Weights of a small transformer language model: vocabulary 8192.
Each number is 128 + 24 x the weight over its row's rms, rounded and kept within 0 to 255. Layers, rows and columns count from 0. Numbers have three digits each. The size before them is the row's rms in percent of the matrix's.

# k: layer 6 attention key, 128x160, rms 0.128, rows 92-127, columns 0-159
# q: layer 6 attention query, 128x160, rms 0.127, rows 93-127, columns 0-159
# v: layer 6 attention value, 128x160, rms 0.0566, rows 64-70, columns 0-159
# o: layer 6 attention output (transposed), 128x160, rms 0.0488, rows 64-70, columns 0-159
k92 089:087140152115132133137128118171114150104158109136131100116087147101144134178096104104114163127062143091102124132107124138134145171129117126122170159117136122142118152106080159117129148098121087115169073128155107167162128166139120142125141107130132137149126061113130139152147100080093128130149101174120143113154109086095122147116160119137108122175103118118080119096103140129133137115115124122072111129149133089105086143137139122107136103150128112143145136128159136155079149134135126
q93 089:083151159107115107057180155117140121133137165121151164101116105160118139147089126119141132114145109142141123128131149146117099160121107111167117121206120158082136084119134092118123111087114108133122136127124093137122095164116121155133136143105127168144115120120131149120144105116093082115113158171166122127132137136154094137130141120141130116100148142106108123145115169107143111151143132144064096108129100090143142186153114139102136144098107100143114101112161166163124158131096126
k93 070:141118117106155114152122153125123142122118139119113095144147121119132126100137104144112097127176120149106148119106135064143171100125105144102100126141099131102096150161167181133154114170116171122156119122155149138114110094145126140108128135172140115123142129102133093138112125120145170140103147161134118126096090139125116110099107086107104133117134091150123089103086151157154121111127127099178185108149134121166137108147146151110125106131190113148135157137118095088185096166170134
q94 087:124109132068137128094132105124124107142140140134146133106128088120118126174105123078130132124127156146139094134099135131116092141127065083173114152216124161099143125137137096117100100113120102111129125123144102091110125171139130142099148127132114154154146143135163144101080141135149086136122168158181124123148151145164123162110101101100152127124153140114119117133110161138134100116092109134107099118144127105107143154132119134114108113097130134140124107145194159171129127136080095
k94 084:141135146136139126110088141091116143143143157115128120147147135076119151088157160139110108087169135135140139127115131117150148101155124105145093119147111154093101122144167161129107113181118156129174111088134160126119145105147156127094122106154124117111172150110150110115104131117184191139101165135173123110092100134114107105108081090111142114098138104118144108125095173135131108137082099121174156122153141144143175106100127130107130107120167166133134133135118119101175109141121131
q95 077:100140126075106119095157122092094107113160157161128159144109109142125131150077111139104128160129119126155103115145130136118102156075104117152121106179126142089117099141144124098108158127087099127105087103118104108130115130116100170123150129099148151151110097115137123154125111112117087131119169175137131132157104105197114151133087132136143106162161138112122126106136088138120137151175121135094130093153115110148110140114120121126115130082111100108094086124194155140103136140109128
k95 067:153106091147165146112134106088131135130112159127144124132139098151112126101163128128149079146177098143117126117124091066139132086142148139072098118153130129113075082159150172154140103158132161116128112106120163142103096088136138121108135150172130131118146148130146118141084120150169153133115135155131114147122119128147149148135115119118123119111117121118156103094119153157134096127141126128201194136179143142173154145120145145153126108101155139139144147122139125095175098138122135
q96 091:128088117089139096086125129133157131164138135100144134119142091140151140133120163110113132107152147170103109147107151129129109140125109109163119147185121146070164133145160097154110103135149116140110129103115106095146131143108141162112105152140127162176142166124124126087103147145139078144133139135181131092126129152161120136109107149139112124086128124094130106186121157157149116133068130159108099121141141131149175177131097139101139143100157129141097097118142137156151135106076104
k96 089:128147155121125122119103160131129143102145139123134124179174145075155154137177123128124119107176123119144135116116147123138170092141107116138120087143097153108099151147158181120117106166101152139185117114157154120139149132161137147110129112164113143113167126097132102150146125088157203128120152152117086124092131125136099104140127092078128105109130102119130129134059160147148127137085121120167146145127135115132179110151125146105161118138169129132143134134109108134157110142166131
q97 099:147150133108130154121122128121083174160122104122155128114121069138147083149110098143141134156158134083117139157121084114095151161126139136122126114168122130150151104132116138159125140146133092114129092102118082068117139119152156118162138148119102135117156096168158101111096152141130069130119138124122176126137140108171140145160103127135186102140128137106158137131152137121137133104157137129103167173169153139153138118083128090096102103088149129147124101137191131134141117129133116
k97 102:171108135101154136082108139119123126139116149096195084131100125135125121144159133109176129137153140087158107140148118116172114141108132138120118132128140157094131100147131131153122083123106115117127121112126140111136100122153160086090135133154125138111146135137164118097105132110126144168125119171189065120106123117161144130115088109081134136124108098114142172122113150148150124120120114131111145156151136149160151155123124143109146136117180137175109094108182137114158131110062086
q98 085:143144126148136123140107128132170151160138112099135134071153103115123092093123077137128169105116136151137149140135125078123127111143147126118133113133118128189131131147107137194127161176159130115103152150112139104107098122085163122118123124141098107096152170171128106097107185147132121144142092102132151117098120105083129132136158166159125102064096145118151131169157161135149120141089122140137116136109150155151198138117129147105131158170126122118114137118108137124145141129137122
k98 088:146125172115111148091092141139115168121149148112149115163134138089150103179148151155139179094118172111123111135135165125164121120127144137174186095111157141094134153128080145111133130108117133104131109178138151119159155167134135116159158109103138182128081128135150125122132123113101156118127142195140141126111133134107113124150167131087138124161136130081126151146124113137161145106108101135072118143135117086131134125156113124092170140112120146109120102124132103169118159120120092
q99 086:154146158168120133126140115122129114134156118108093137097172161099146138118117110136135153097087109151145161091156151113099084115135115125131148104112113108150100104136121155158167155149111151129123132177143138135117067120099150114127149081124115070106119141133094147153139182110108161127144110089109078145106119115089122111107140113149093115081117176138109148125118128117131128151083139137157112099061099117140134127129149144139155134151091146102115179101098119128108123137152139
k99 085:099139138122108168146139116130104134107164138153084126143103130110123132157104131127071164089063134150095110117100157107107126154128148131138193100092157101165133155086105138137142161087161105137114125159129142136139158161095143128159172107113122145122107127133137137129158133132117144101143123134078152087152123123082140147134152166121127129157112158110128119140156088126113128104126117123141099111142095108099111163146137103107147140137083151088170115115133078144068136133130128
q100 078:113123142093145119070154135120104095159146185130105140144092119156151147158077148136124153120122120173163091101145167116128108117078123139135142108172114156080151130128158118114117140098081126122096133159124095136154112141152129175132147136108143149137114127130118150141171131124120125132094149186153112139124105162179087112123110097151116120168135144118110131111146126107132131129171127135122101048138116090139125179128128130127137156110165129123110109123173154142124130120118143
k100 078:136160150104155116162122114146138108107129111140143077171164113154159150070134090132107113127127097120091123104076132093093146099097152120074130142079110089097088131155158155173170140100145143138118116103141123140087141121144109130106144151105160108128138115127140097152089102132163143116148136155157130120122122108134165129152148164109102090115132120125127097096115166138142118110131132138168137133164131150146141126145146113138176119109143142146174134134167125136149117172157175
q101 078:100113137102130135114181133098137136140148169158099145163086133135123167151102090152108125130134113121130059101093139132135139129087171126150123123133138146099125142115107128099098156105134150120115095114094152131144168125103095118131135121103163153146136097092148094139094083106123076125133135159172136128149142146166101115114125149124139152160148123144130133098153097144121128121206091120094142137143137100147093145102124092115111116095116117111128109174145124137118155161071133
k101 077:164091075114139147130132131133179117097125167107151161107164098151113143075141162115151091147157114130142149113142103095153097085159151119105079122148135094101150111158153135091149131171107134133126142144114156135100137117126129122070125181160141137125144121109136090150116137140158085137138138131151109165100114136150128147124109140153103128108137133136149121076142154101117103164153129103153135141125159117159150130110143140177123121096176123149135172125110114128169127121105176
q102 081:115094142122144090119146141171154142131120100077075088114129139153167123119127153129158122119116141186144151141152125132103119147145096154107109157116119131105131152089124136135154128126178141131123153167138137151123080120127132120108123137122113084116135136125124158092151142168119178139107117108152130148098128153106087114156114120152119141120102111096127127143083135119138102089102146167143135104133121149153109137120127164097215153144127164119102141072139162109172136087120097
k102 083:109168186128108113167082117156145102119140126139111127149114137163152140134095074104072118120102142095144149104115151134095169153110094154129150116081126110163124180097139125120171155127132074129183121123153117150110128166136120161138126121115148110129112097121153156139179109124134162130123119092126119154133119097112142148157144131088131147127129107123098112158109115135132148124104153147115115155132114102084105132138121154142108144144131138171149142108140171148095167130191145
q103 077:140162120163153091146125116157143146166099094108124079113135110122123106092134123133144134118124136124137124135147106105166148099139153150083126107085109104140139144122135122167122135145181091125120145124115139117114118112110149093112110161146114140118122161156118112098130166146142127141139066078102164115101169089125122113143118164159142108067131149129185106151135154120162143117109157148145118134147169181137202112112111149104130158143128155152138128092127117118164127114166118
k103 070:117120140124105136109117114146150165146144124122144076141110155122163117208123151135157183113132147090141136146149126151120108150133139122150174135122169137125124123139072144099111109091112118111127101153144091154145135170131126105107124125092132161149086097138117111126147119134070143101161126143140113131123117139127148148143154115096108108163108123100106182172099133136148164109114141170068102162083139103095102145141102133135139150154109107107103122126137139180117118098132102
q104 090:132128132116165111112134135185120123118095130095139089108104097172137121111123198100129095122131140144132126186145116114162127149122104118113143151177111143115150131095141109111159092113118098123139156142131115127107121159168172123116139157149125155134104148146119153110164154135111142155114115129095091100127160138149156137097139104112129143102149090117149085136109152104127122124095153124133113126150109157116175152174092166112109140136141159200135085103154142134169118084121118
k104 088:107174177127130087122100160150106133134157106142135045123116165118155138146135111145133153107184156095136167139123109167095164170127095116109145166105090139115082134144130137146110114130149122105154107105134116154136122132141116096145102111133107111140136116111126117150130104094116175098106114118167131090131111110123131105106123105114105125142130106142073131097086182152132139116100131144088133112144120128088114132135121122109126126201110095132095135124108147120136125165174129
q105 083:090152108153129141085136118129163102081140167158159133143115194110108131118135093129123135112137140104146136122162080145189142110139160132091131140083143121123078129111113127119151128135113138092150153129147147145086131131138130113113135112145141062092102102100109127148117103117119187140131119140134123178144089094085154125128178105121102137164095110130098139096093150079114124146133129140139099147117116136161108100147151146137139149133109105121132130155085129122099161159147141
k105 088:101138101159119134153123099110104117144144131123082148112103125144126094110121104171093123101137118175131144123104163126092145136099132145158120134138132140160148116114150125129152162117159129114092137124122114125146089125127096161162115142142146119169088161136141097119127132151097099101102152074105191170133140137123134134142138104123112139152144152121123119149165092115118156117161133102088111105126081127121086112073127111143058173149119100118082133129082105086132133162157116
q106 092:101145141128109136120147155139130137093098098144153108141097081166132079169104119127149099169126137088115122144141083127136137155139125164102115148119123132151120091111104134074129125106139101137154123113116107108101155121179122111157150148084126136111135082136138126135144128170106115123122145121083136131150151104156131143150089121109176110142135086110157133120144115122131137106196131111114193189178131129125104098109106128108131083089110127155165106126168119138134129113145111
k106 095:137144137138153105114122138123135133181086134103138096078084112163126125146124114084183126142147141106162142149166088119150114170120107141118103170136120114120121099143118106140117099126124086096099153109126110122085092093158145105114101134150115114136134129107130158100104131135092103176135088120189104137125115099171147137104107113111136151108124077143111140103129144130126112146113138165110150170154121123135130158104148144140117141146153109157117137121167180096177131111083107
q107 098:154112131161152118150144140104134138123171094092104149082120170125164127116115104179141134121106093150126173114103107104066152144121137123113126127124122120132143118137129134173165166151112174129120094141124107159157080128090105143144130135147119073118157117119145107160161133128134140122139069113150117147076115112110138118154150145155100141071087127108119160139095111115130116147128153139117126113118103114160128159099152123134184166158139120119102173110109119108108109128164146
k107 099:098116107105140134152132130142150080078129128136118135169120126150155137107107114150094132133102142107100082137092141112145146126132143157133136088085201100166132167115144143141211134112113106132151120127125159112143136115111115140182144126134116122103084105124131127162142119119107111137081133166127103149126122122099158143151171134101139108174076112114123109132136097134139131117150145114146103101139090131148106124152125140142183147097133140156153109102133115128069146150147087
q108 091:121140150102150119129123134134121121155190125087125205092145109125113130084107122159137140173066135165139097119106163095113122167110136139127142092144121116151148121129142115155141180161129145132079128133119125143147082124080128120100148133133142140117136178125132132142141132108144101138144099123154175147094129076133099160146170169159091126100124110101153101149135103137128120160142109118116078126115122132128149139155132121130085171162085104131114131156098145129112136114130143
k108 092:123072145103115166089114133150159154111131151141105144170150111066139120162148154110120134135098120102117109123130123105198126071170144145122156108141169134106145138149096145097142110138107174097137109166140130163146140121153142154143126149137131149107101109133125083165121125101156125152117121210156136161156104111112124117142189113107109106154116148114116124104131129143148102105128140123116156114166134110145118102119125144154170130105093150123137149107123103165128162115123130
q109 092:121128101093117093138110142130167106138116129130150126128144092148131110127122141098107109126126157174134134141105152127129090118138071096141092137162114131098139138155173097100083092138140073120111150095161137113114141160131099150101096155140124162173147165144128130089119130139147079141125188138154145121147124129169121145133081140108122100101163101091117102173115126151145105151095113145117135134155162151125167143133115173113150132081150125107124111087158137160138152114101112
k109 091:137140144131110086100095141077131151162115134119122132144166149078161155160161118132159106098188130116162127131172127123123166104156108122151109100157103162116075104145137144142114104173113152124154123115152147135117121109146146120133127086121122126123168132126114131145099127137142199124133152116116104102118137132142100110128121080108165097099147109117141107162074145182149125134072111137169135138133125106136164108144129150105119106122135140089100118131099154124167101139164116
q110 073:160119112186130145166079100154116127110110103130137113129152162120112126106182127145142117120092131083103153113148106134148142124144136115088137127060148071163102129122140131149172113144110126141156117141135139147114126130147141099140120113138111095118129133146133138146146155117134165103159093093074116130110130083106165105142151103102115151147123118149125127125127129087132146131099150097161114168100102147090125083133170129170116138153121136130165159107092115109142081150180147
k110 065:091113130136123120119157134120098105150152109150114129114081159126134117151108136132116159122092140125113128163143156174122117169105133134131148166117163121153141113108114076167115148070141087147101112127107090140171123141082128115165125117095097130128107128157105123104149148136084092120123139079097160095190147124139122124121142111162125109162109166116122139145143093116090140112124143122090112110105112162126086124117127120117120140148067112066100112130132119138087122140115086
q111 074:145157113141151157164073077146104115086147118127158129126132136082122120114168128102143138134094175100132143131124100125155132158143125104093138136089138088153099133116143114178152139156147103112154124111111139134078116147138174082133139142157108082106133152141141116125099112121157150149141079103110152138133149069081152154132151108113128156127113139129132100148112156092121129117073126122144081155128149162109147084132148139130096155155118137161127137130088127119131132154166127
k111 068:099105130152095138074106099133142120137175138143109139138115157071135114143127161119101157102135155115151142162145121169118136143119133110153166138150154166128150094090131081116105114132131115108119101120137105139179128162123150157154121152117107127144097128151135086118140131124113121092092141134149165124160104140133106094116159089113130121170112153080121132161138108105131162100111127122078142091116113163127119115097103106119089158147091129110064094132133127146086133105134081
q112 099:120166098141150129161106091138142132115133110112192130083145126112096094102157107106130138138106162115127134147138100103176135149151122106083130122118141093171120113120135113188146098147147098121125141079154144119090115139114151085110124146143113138132130151146140084128074130130127105128154106094105173131151111053125162153137121138105128095104121099115139093149115173128141127151097126133125086193134144165111184098138136157124114135122113119139142118138095128133130130122140126
k112 099:119096124109109137057100152096135162157133167115116130150123144074129104174158155146156167061153140131149155140155147146158128127134139140132143127132161179102115093119123144121131085154123153095126119121128117140161105111135157115147117123139113157136102140153121096118118143120095150129078155145141145132145118146141113112119142054093137112161146155114135164173111113149126132127105101131081143130125117118130140112091105123098125137137097103085060114108113103113150108128131089
q113 092:113103100101111124153092135137156119096107106143161104132135101139146116143155149105114116139123157155110152155086142140117115126141049071163105180164140128121134144145153099121117061130130125126145126112171130127125161147147110142143116147129111148164153148149145134106096127135157095125132188127148137119154119147128137148146093103080138109168134105079083121165107109138125103110089121126116149173155135138110130105109136160124160103080159159097104143091148134131129122125115099
k113 096:154142158145130090095087137079129106141117139119119152140148137106130169122145125107146109106167125126185125124160137150118151122143096126164087108122092165127087122135180114169110123157116150144173122104138153113100104096125151127174118085129102108096162153128131133128124137124151171158105161101130118099116137136140084094108098082132181127091151095116150090164078146167113120140099138124166132125127125144136173113129131151100105119122131153101106116122123166114143101130139118
q114 102:090161139138136098084181168133130121161119148135104125163109115145135118142105095156138135145131114117166062129177123107152147113091182162095132097118126152095151111128136132134092184120153102136107155138093127106123132102123145130110154160101125146092103094108126100134152135160102128143103101138136155132109135127161087141115129168142146084137147132137161130096172110130154132124226151145121123117147150132162125130122090122111138141106105109130118111146149123141143159136133137
k114 109:129121120142134127148123127159161161127111128125149082116117097187147122153136121127144120160158121108120136108139128095158119147110166113099134160131130101095136133156098163113131119111134138117102140154151080142085144155148122108063097164129147126135096102120143071149101108163100102108173105166155121179109125106143163164159148147105097137135128130134100147109142148106172145117142130166083131167158130087146116171143118120145154149123134108146140153112122122157192151118120149
q115 086:127171155132099162105094131105075126133140140111136147107143098106111111164113128127166141167117137108136149153159124138095108135137100150145157124146133139180112118131100132112143144126119094127136125160153135130125130121213177137150172060120099097065148099145120167125132134135097177117120160131089103120130135139095118153123122107136155147158116150118127163149124137124108130110125144095156160127123135119096072091142134127135123097152105143096133144134120160162098111083155128
k115 086:135152180112148141148107089140096144157136091152104135120073119126133113122104115085104142151091131127100121132103102123124118146120101113164171158118091135117142162121091116115091136099167093144065119128118117113152132151155154163150126119133143122114110124147139190074115122131156122155137083112153147091164148093123153149094112157125151186130149130155117106134156108122136115112112132147108116121174131151105105158097125116109099126146117161147133102144190150116123149123099146
q116 079:175113091150156119171088109174136142128098073101129086120140135131141091094153117109125113129140157108140157142140104105140175111168143118076106141092134115131130156127133125173148115165142129138121146136124140134094120138135138105127107176150118098125105149161140137098130169133157150142138078077097154119093165106085131118134117135158135122069119118143166113156115151113157136110089160128161114132123136153130168104130132130126129148153144137149147134075140119091183114131143126
k116 070:096136146145108111108144114115099144131152104141171114130102174114160092163129149148147160113120164094120153137151152182105117176110143141163166122101158142128135138113098102148115115095137128134141119120113098147144131165113131113166121086084100135147107119131089132110156119133072110093141132132128117117158113129114118105150143125125125128152105142101104179189095113128134168114110108154063097129098131115139123133118106131104141147127112128114091095121105142173065154125138077
q117 080:149126123160134162161114113136098139123128117121133103147127155083117142134156152140154105138118105078109134130134101129143145110133156159119149136068134109170122137127111149111150133136129120151153137151123153160152150110162169097142144087130123116088111115135109121137142107113120195134165096111057082130138144126086152126112130131114127167152106138146139170122141117131097158106116121068177145146108122125104098080139143129158106102164124129134160158155093101107115098151190140
k117 077:114146132129120141115163102152119149133150084142095140107097127135123127128088138101133188140078142120111110145129093165095107172129135102143137163121116119133158115107107091129109150084171089141085123129090090131164150158108119119157125129088106126151108125147104178112156134110101078103144089111139168137167145111109141152135137166183133161151097158160115157136166111091116128140134157133087109110113130139091108139112119104144107145143085127142125116135122145144094146113089137
q118 080:148114127064160156130128107121100135094172127123179146118103095126132159136126169119112134149158141096085111154064136136125140175083123100144125129188150126118147105131137102133127089121115124132118107085101099113158152124112134112156123152129134179162137121114169092136096087094134058133151131151146135086137123129186145144114121140121156151153150116131134116128133129132120138124118122120093109184145126121125135140106124106146089115096156117165116079161130119145104127139114130
k118 083:164095090116141147064133171142135107108130139126161134147155119090096155101152157120142121128176117135146126136124112127158144112152120109088111122166119163099118102143175133148139099180086176134145111098127154133154108095154145125125130170175111127115166155111114093130116144077151136149092132177156109116120111145168111118101107090131114101122105143153144141098095162131123105160135128095135177101141132146171160118133122146129154118126161104162132133124126131100143095145110119
q119 093:177123139120150145128099068131095130162133113127174093099143108112128129132141153114116134092130120107096124113071130116141129143109130109134132117142129095119139125159151101144127109123113079148121103081115115122132134137124142126124107138151102165180143157143157104142108142098173065134155107109131120085159137108154175134122117127140124150090141172162126104155139125123135155127078128097118107141119133136108187138111145094164072095107147143187150098131156100139143091145136118
k119 099:131077109115144140081150155136106155147169119118150102129140149066124160149160196151127170104130117111117108146146117150124132123141139103110129115147156159092133067136142130152117099137088140126137095115106139123180149122121141102112143109108114157116170127128103117113135135102118133124110149164137111055121115134133094084118091097150112076131080137119137174128097144116114109137084131121146148124109136179155153110112122125113160115127126121101109115138140097145125081146098099
q120 090:141129104149141175164112109131101123108138116137114150149117165105107118117151128144153129154109127079126122112130119127137161145117168156072144115048137089187090134103109154139167157133121152118139115138116146165115117102148134083164151105130149094092136114119121119147137099112135160122135102100095136151134118109095139125129165127128135139180101120154145135102155108107099150110171115105152140154116118141117083080135152100161102107158115131136149155157079116091107118140170133
k120 081:129095108127108153107165112148152097141145107142130159104103101159108105146109127097146169149076107128135125133153106146127090139115127119120156159099159118136177132105118066116122133093130094134087143152102100133151124141120122142113138175118131098146089134153121135107146130131112038128135092123151160151184125109145127129143154131155117153161117159129122143121185095097097122120157127124074114116122114128109086138115127112160110146130080118119126125134145140158088148101086129
q121 077:135112121172135113146120120150167101108109089119095103115126160127139093088136116118143093125102150161161153119170102119119146122145124158099107156071124128135119167093128142149163126159163158113133175161136164143099120123142118103088123133133136059096109139134126140106148140167130194149120110099124157182117116102086115124142148096129111107131111092113129120117093137126128096126118145149159130112122139154126129092157137166110158166174113144105144161095124156095128138096128115
k121 083:075169144149074128155085100126119124147118135121106155109117127145137097163094101132098133145117168101141157118129153145096121143107129160174132114090147113167135143097117113115134142096156120108130115124163109137116117150131114153156110120101146091139080126143133150119128120129103126091125117080110146159152137117106133119158163124103137147144142127107099144169144093136111158120129113179072088130114118101093081110114134130140100144134085152108097119122116171130089193121173110
q122 087:139125123093145159086107092106098117152134147121173126118144103105094153156121167078122152098160122108113088122110136142162141125116121110150156102156130147112150119136141099156103084128105101119117113102112110102141160155141177158096142122139127174161130145108144122130104116096140105121136148139154112087157123135141152131096126110113128158124146155141121123150132156138107146130075106104102078140144125103114158157136123103147061098101164145174130079181155127152125120147083133
k122 091:134102119108145136097136148122116168139169126119134127148163135071130139077171187149119135096172115149135113140095117130120155115124139099107114129156092185095135111133152173134094121128112150127140116104107136110170154129140139140096107119143117150138185148126119088112113146119142147125110150139141137117133118156140095095112087093141118103100111127144137156103083166122113103128103099096158140112104172184133153093088113110112145100146145129154133125149108098110163078150105147
q123 094:157149116150144137126132098117089154116158107105135125121124166118139103091110092167150120162127112069140150118134087121115163170131178153086146097070140095163104122119099156171167160154117126129129087112094125124118095099112143086147126141130127082085121094130120133154125128111113156153152065110081135141118127074107165111142124115146136125137093133153153155127111133120137173115148141139155115134111122140143125111102134104122130130166105125159113124122101126081124104139167134
k123 092:113136085110117160114167096145125125115158103138145138127079129156116099147127122144140160127075131115117121142086116134123098155112149154122161141096170138158165118101103116127168121089114084116089120127096106134175115145120105126148124172137121136147064118143137130101137117090095097106121083153121142147173119118129151136125136148115115148175086187121119152146171106104132134108148136128090112138108100132119098161124121135145129164131102128174098106119150116120075148106115087
q124 076:107144161103122107099177145118124116126122157150144146107078105166107153150117142118096120128155112145112096144097123124147086128121080119151129146210119161081136115115128106075125118106114097127116101106139092131121109151107102142134126164120144191170105106116142132152124096109124091133119144157154097112132136130185123134089109115118112121117174126119125093103120128124144142161150121141089109111141102089129148166161129145116114128081134099179136100137166130154130147141100142
k124 073:132120077121164114136111167094114147118114161081143090137144141118113152098127121169123104119170130149142154125132119109134168115156133124091110144153127132114087091148157159140137106196115172126143116099143136147100111085142134094111129136173127132153159108115126111160091129119144135141100151162140121106077098135114138134111106121125088114117135099143139091098090168148162133121123138107181163108146117110151157129133143127129134098149167101132130161142097101085169087163138151
q125 080:107129117089098120120137126087153111113173171139149170160119135112110178145118140137106159131132122148098124105088158132128095122099133101187137125153143123126119106156137104109098111107105125124107104107137126145170138127084097134147115102119137177157145124103129104145095071097143084111168187164166104113152096145155116123111122131108113150155142152140104136139150109145114145150148074112103116151122128101131103151124154112150123128090118094091121120161111122142091156172095138
k125 076:161086088115147145103146156119127130101107131129118178138179114105102160081137150142137130121157088167127102125136121085148128066161142115117112110172107120108109113150160128119150146184113182142117140142115154124147134103132129135142155145146134154123155152117132098129107151132176127155125173150109149135119120156125102112130128122149134106087145147151160085108126133129118088152116143083193151122119130119164177114128139144162107099104138129130128125155123102100140063132124159
q126 107:090180120147162141105147144134099093104120186120098142136100101137113121150104158097142134133123144158155074147170153099156140143091150125109157099135120141131143091115150122146131116097107112108124176165106130123133147126168161140100201132106150161122117168111144111137138114128107146147120136106142138109149116119192109131098171129130131118165159120122146092126151104119100113158153115114126099124152127151123144138177097151126093164145126153138130101157128162180109155107131140
k126 105:130123176107122135099096159174148140152126137143126096164166113117104133119156148136152132114188121111130136134166120107106148114138145101103143151117087109108100098146091161120127115110173174113110132134136124154113143177150141145097144171113130119121105133133103073155083108149125139087122105140167168162163130110170157112118183114083129108136150143148110109089119174125128124095148112152076126129162144135105115124126119103123139135146103110113111123137129135125184136157160157
q127 081:147097123122154154098107091157115086127103152110129125114140163150101144106142175086161122126109128157138127133145135147147135111122105147128142139128110126121116153101141106135162092100097136128138159165136150145115103165180161128089141102165144103124126161119095190125178152114116193124133135097135095123119109140104120114109144074106101167135117118133114123118091159104117123127047115119150098106112090129101121142186135160143117118131158153165156131140122138111132102139112132
k127 082:094144154126105119156117125126099128157174095165083118147120149094130125112116116124092154104099124128108127120085142165082170156102100111117118160092107127144129155100130138166134179090147087131145107095119088141180131142131118172136127095103122092151143123128122132117130115111141141100121136069110171128175118123101109106154134120145133134127138156127102119138123128133102136109119109101104100089107137142063086093099138105108101114181109113112124158169114156114112122142154143
v64 114:108075166099141109107109131182150138102135136067111130130164103144114123127135134144134139130127099128121131157126116117124136117095068152103139162110068089133144151098144134106148151130123078089150133133094118141110100140089147134140143097125163113107123144107120164124156111125130116142124133116117105141085117165073106118124125117135126160095109108108090097171153171099075111075105099161125133129133165156123099132140125087151110111131126128129164082122113120163115109113135152
o64 125:079155105105106100128125129120105151142127122145136094111106115126181191095108137093090109127146128130131093117105127099109138115149120116158095105121160174101144180134113115118133079115174139165107155153118127107136130144117143132148083107108115151141153147125132112156142129134113138094138121154129181101100161155123142143139105167127134116116122096123132159122134141162139076098137146072123144134145130142147110129066114172106155131135128072124095138121134164090137175128104108
v65 095:136150149144151119146121103156126137102083092147093117147135119095139157133095119137101114110131141119166163145139105115135100104152111152076119152131116119134116104105135134124116147116143112150140137185124126181158092131097126115123173085126089132150155095118094141128157120103132139178138184097135151149131099162108169128111123094115133128134166098164118105145127135140123164135136044111118159121136109099089145143140144166113168151158138110158084171123117139141144110114149142
o65 100:152128122084101123119080120117087098109153113083134173102122134160131144135133176116138130149137110133126109063133147130157131124131120080101142080088108189123124175142105102131129108110111112118159125156114124133103120158152135187112099106174150093128110159135136124175146128157109196081121112165120124141102091110137102109112121158105101116122143138089124168119145149123126116147180133118139130123123156152139116118101149114124087113111118138131147115136123114083105104124141136
v66 098:108098138155122094103163134147137174174110150137100116144167111128131130133090125092113115178112131140123129112196114126173101133122102122132090143138134126112105118119119148145121157172123093081157092128152125160084156148092147165119135139138113138126141134107135213097130115132076129115143066114117094107115145106134110144142115094105169145143142117118120087139134096121064094132142127133133128130142156100119134127165134136136143118126110116103123126119124119120155098064126130
o66 100:125152117103091115141123091114098151089096116134169144104119139100128131169153137121146155144131135116108067111100165054122166117139127107145140101123107129153149130149128124126102087090174155170145155135168108088121128162138123095113119105112152129166154158149128112137110114141180160129149177146117155158105098097084101130111149117133127102141110124143066149091128157150116128115135120132130153094117090164125128134119140120101110131121159127160099135096109117137111105159126162
v67 089:147161097129140157106115125117127181113117126139191134122132114103080105106112144120124144120125064092113111126098114122116142152157111124126099134111110126136131123095130116075142101128098080086127108095123127116100148113168193115118093098141137156153136147128146111153121124148137112114138152108153138092108139134098177138152086123137135170121099193175096117169122115125086118113124157137136121122110163124121119120158140067149142120123135127149149112108144147125064118159123128
o67 092:143096124141132125129113143173123123128156158147130122144114138136164129099131110136122146087117152130150157150119117149113103121131101173098123141098136115138108109136111151175144095137163153133126153121114120137139068156156147153170148136103068120148154143136107120154132151120157144109091117124148073105152140081121139148149133153106171141113142047113165125094129077129137109114122132100179153146157081118133118138082135156156112145153149105096088106102100145114144142109105105
v68 095:142137100154137164109112099120055172058090092139140121155134116134095109130116108140162150130134109133157142099122155119112133106098133109135102117141111095117159149111147134096121122125099171158119103130136102111085073115178156144100101145129135147112136115133099106179116137095136140112113104168162176156167129114156136146120145143103110111159178143098124102122161152132156175130151117135117173152111116136142130108143139102110134126143165107148103146127117109125098089143117150
o68 102:157129143123122088143099139138136149170132146155055067154150127131118107087131124145114137109124127158107161145126098157148105128118130145112133129145125141173097147132120107137117120155157118103103143107118132159155142120087116166127112140147099113171104137129151126090116119178162061108117144100092095087137147148125140106112111153125119141087165113127145159150141098130106146154133134144203157104126105096080122111124134160146145103137111163112114125111148167128167149150140126
v69 104:153102150113126068133135145177156130107115149103129115117140144112113173136157137144164088084148136096066130120136143140132088111165151143128170149149115150115150106124101091149115122141150156136120141153130152200120149149102121121099146141136080151109171063105131148095123145110121140162132132144153086073127116134111081150114125133105114112126130125188103094125094147149127137117122118113134092156111098121114139133137105146153135123123133087152132137145137122140171132165099127
o69 113:119119103132122155104120105109117137133169105131170156142117141125139110153095143095133121174152108125183106102150139132129154143107127054125109083106116132147157159110134141131130111121111114129202126180119107153120104152133166140117102113081164097121126144128146097151141100145100111127153109098104138207095136131132162109133143158113139128136122108092142148124096129131145091133133140132060093123116120145114143136122154089142091126131089140115137155146092115105115090113159122
v70 079:073121139115161134132145110084172116129139161089158120136127117185164156150161131081133142156117128151130196118129075139137089118116106127111107155118111125138125133126142114106146137113131071089160121147124141145133104097089154071148152148117121110136082106144123163150123144132141126157136120148134088137119132105113110116137110074141160074132108104132184155126145108101108180159144124120124108112132128118124147136146120143138137118160105134116155117137116141101112078084145110
o70 073:120128149144088145125109122173127111139134100141144162107143134149104094122108122132118112151159106150170110121095146076121153184147099144094152098100122122092160111167118154138138188135125148179141151104124079100145116120152146167102097103164125139106133118145128143120139130130110138156119123156162173127155125109152131140171142168101133140085135166133117105124123144151159103100132130105123124122141127144176109139132104130072081149091132096124119116127114082121126075116115168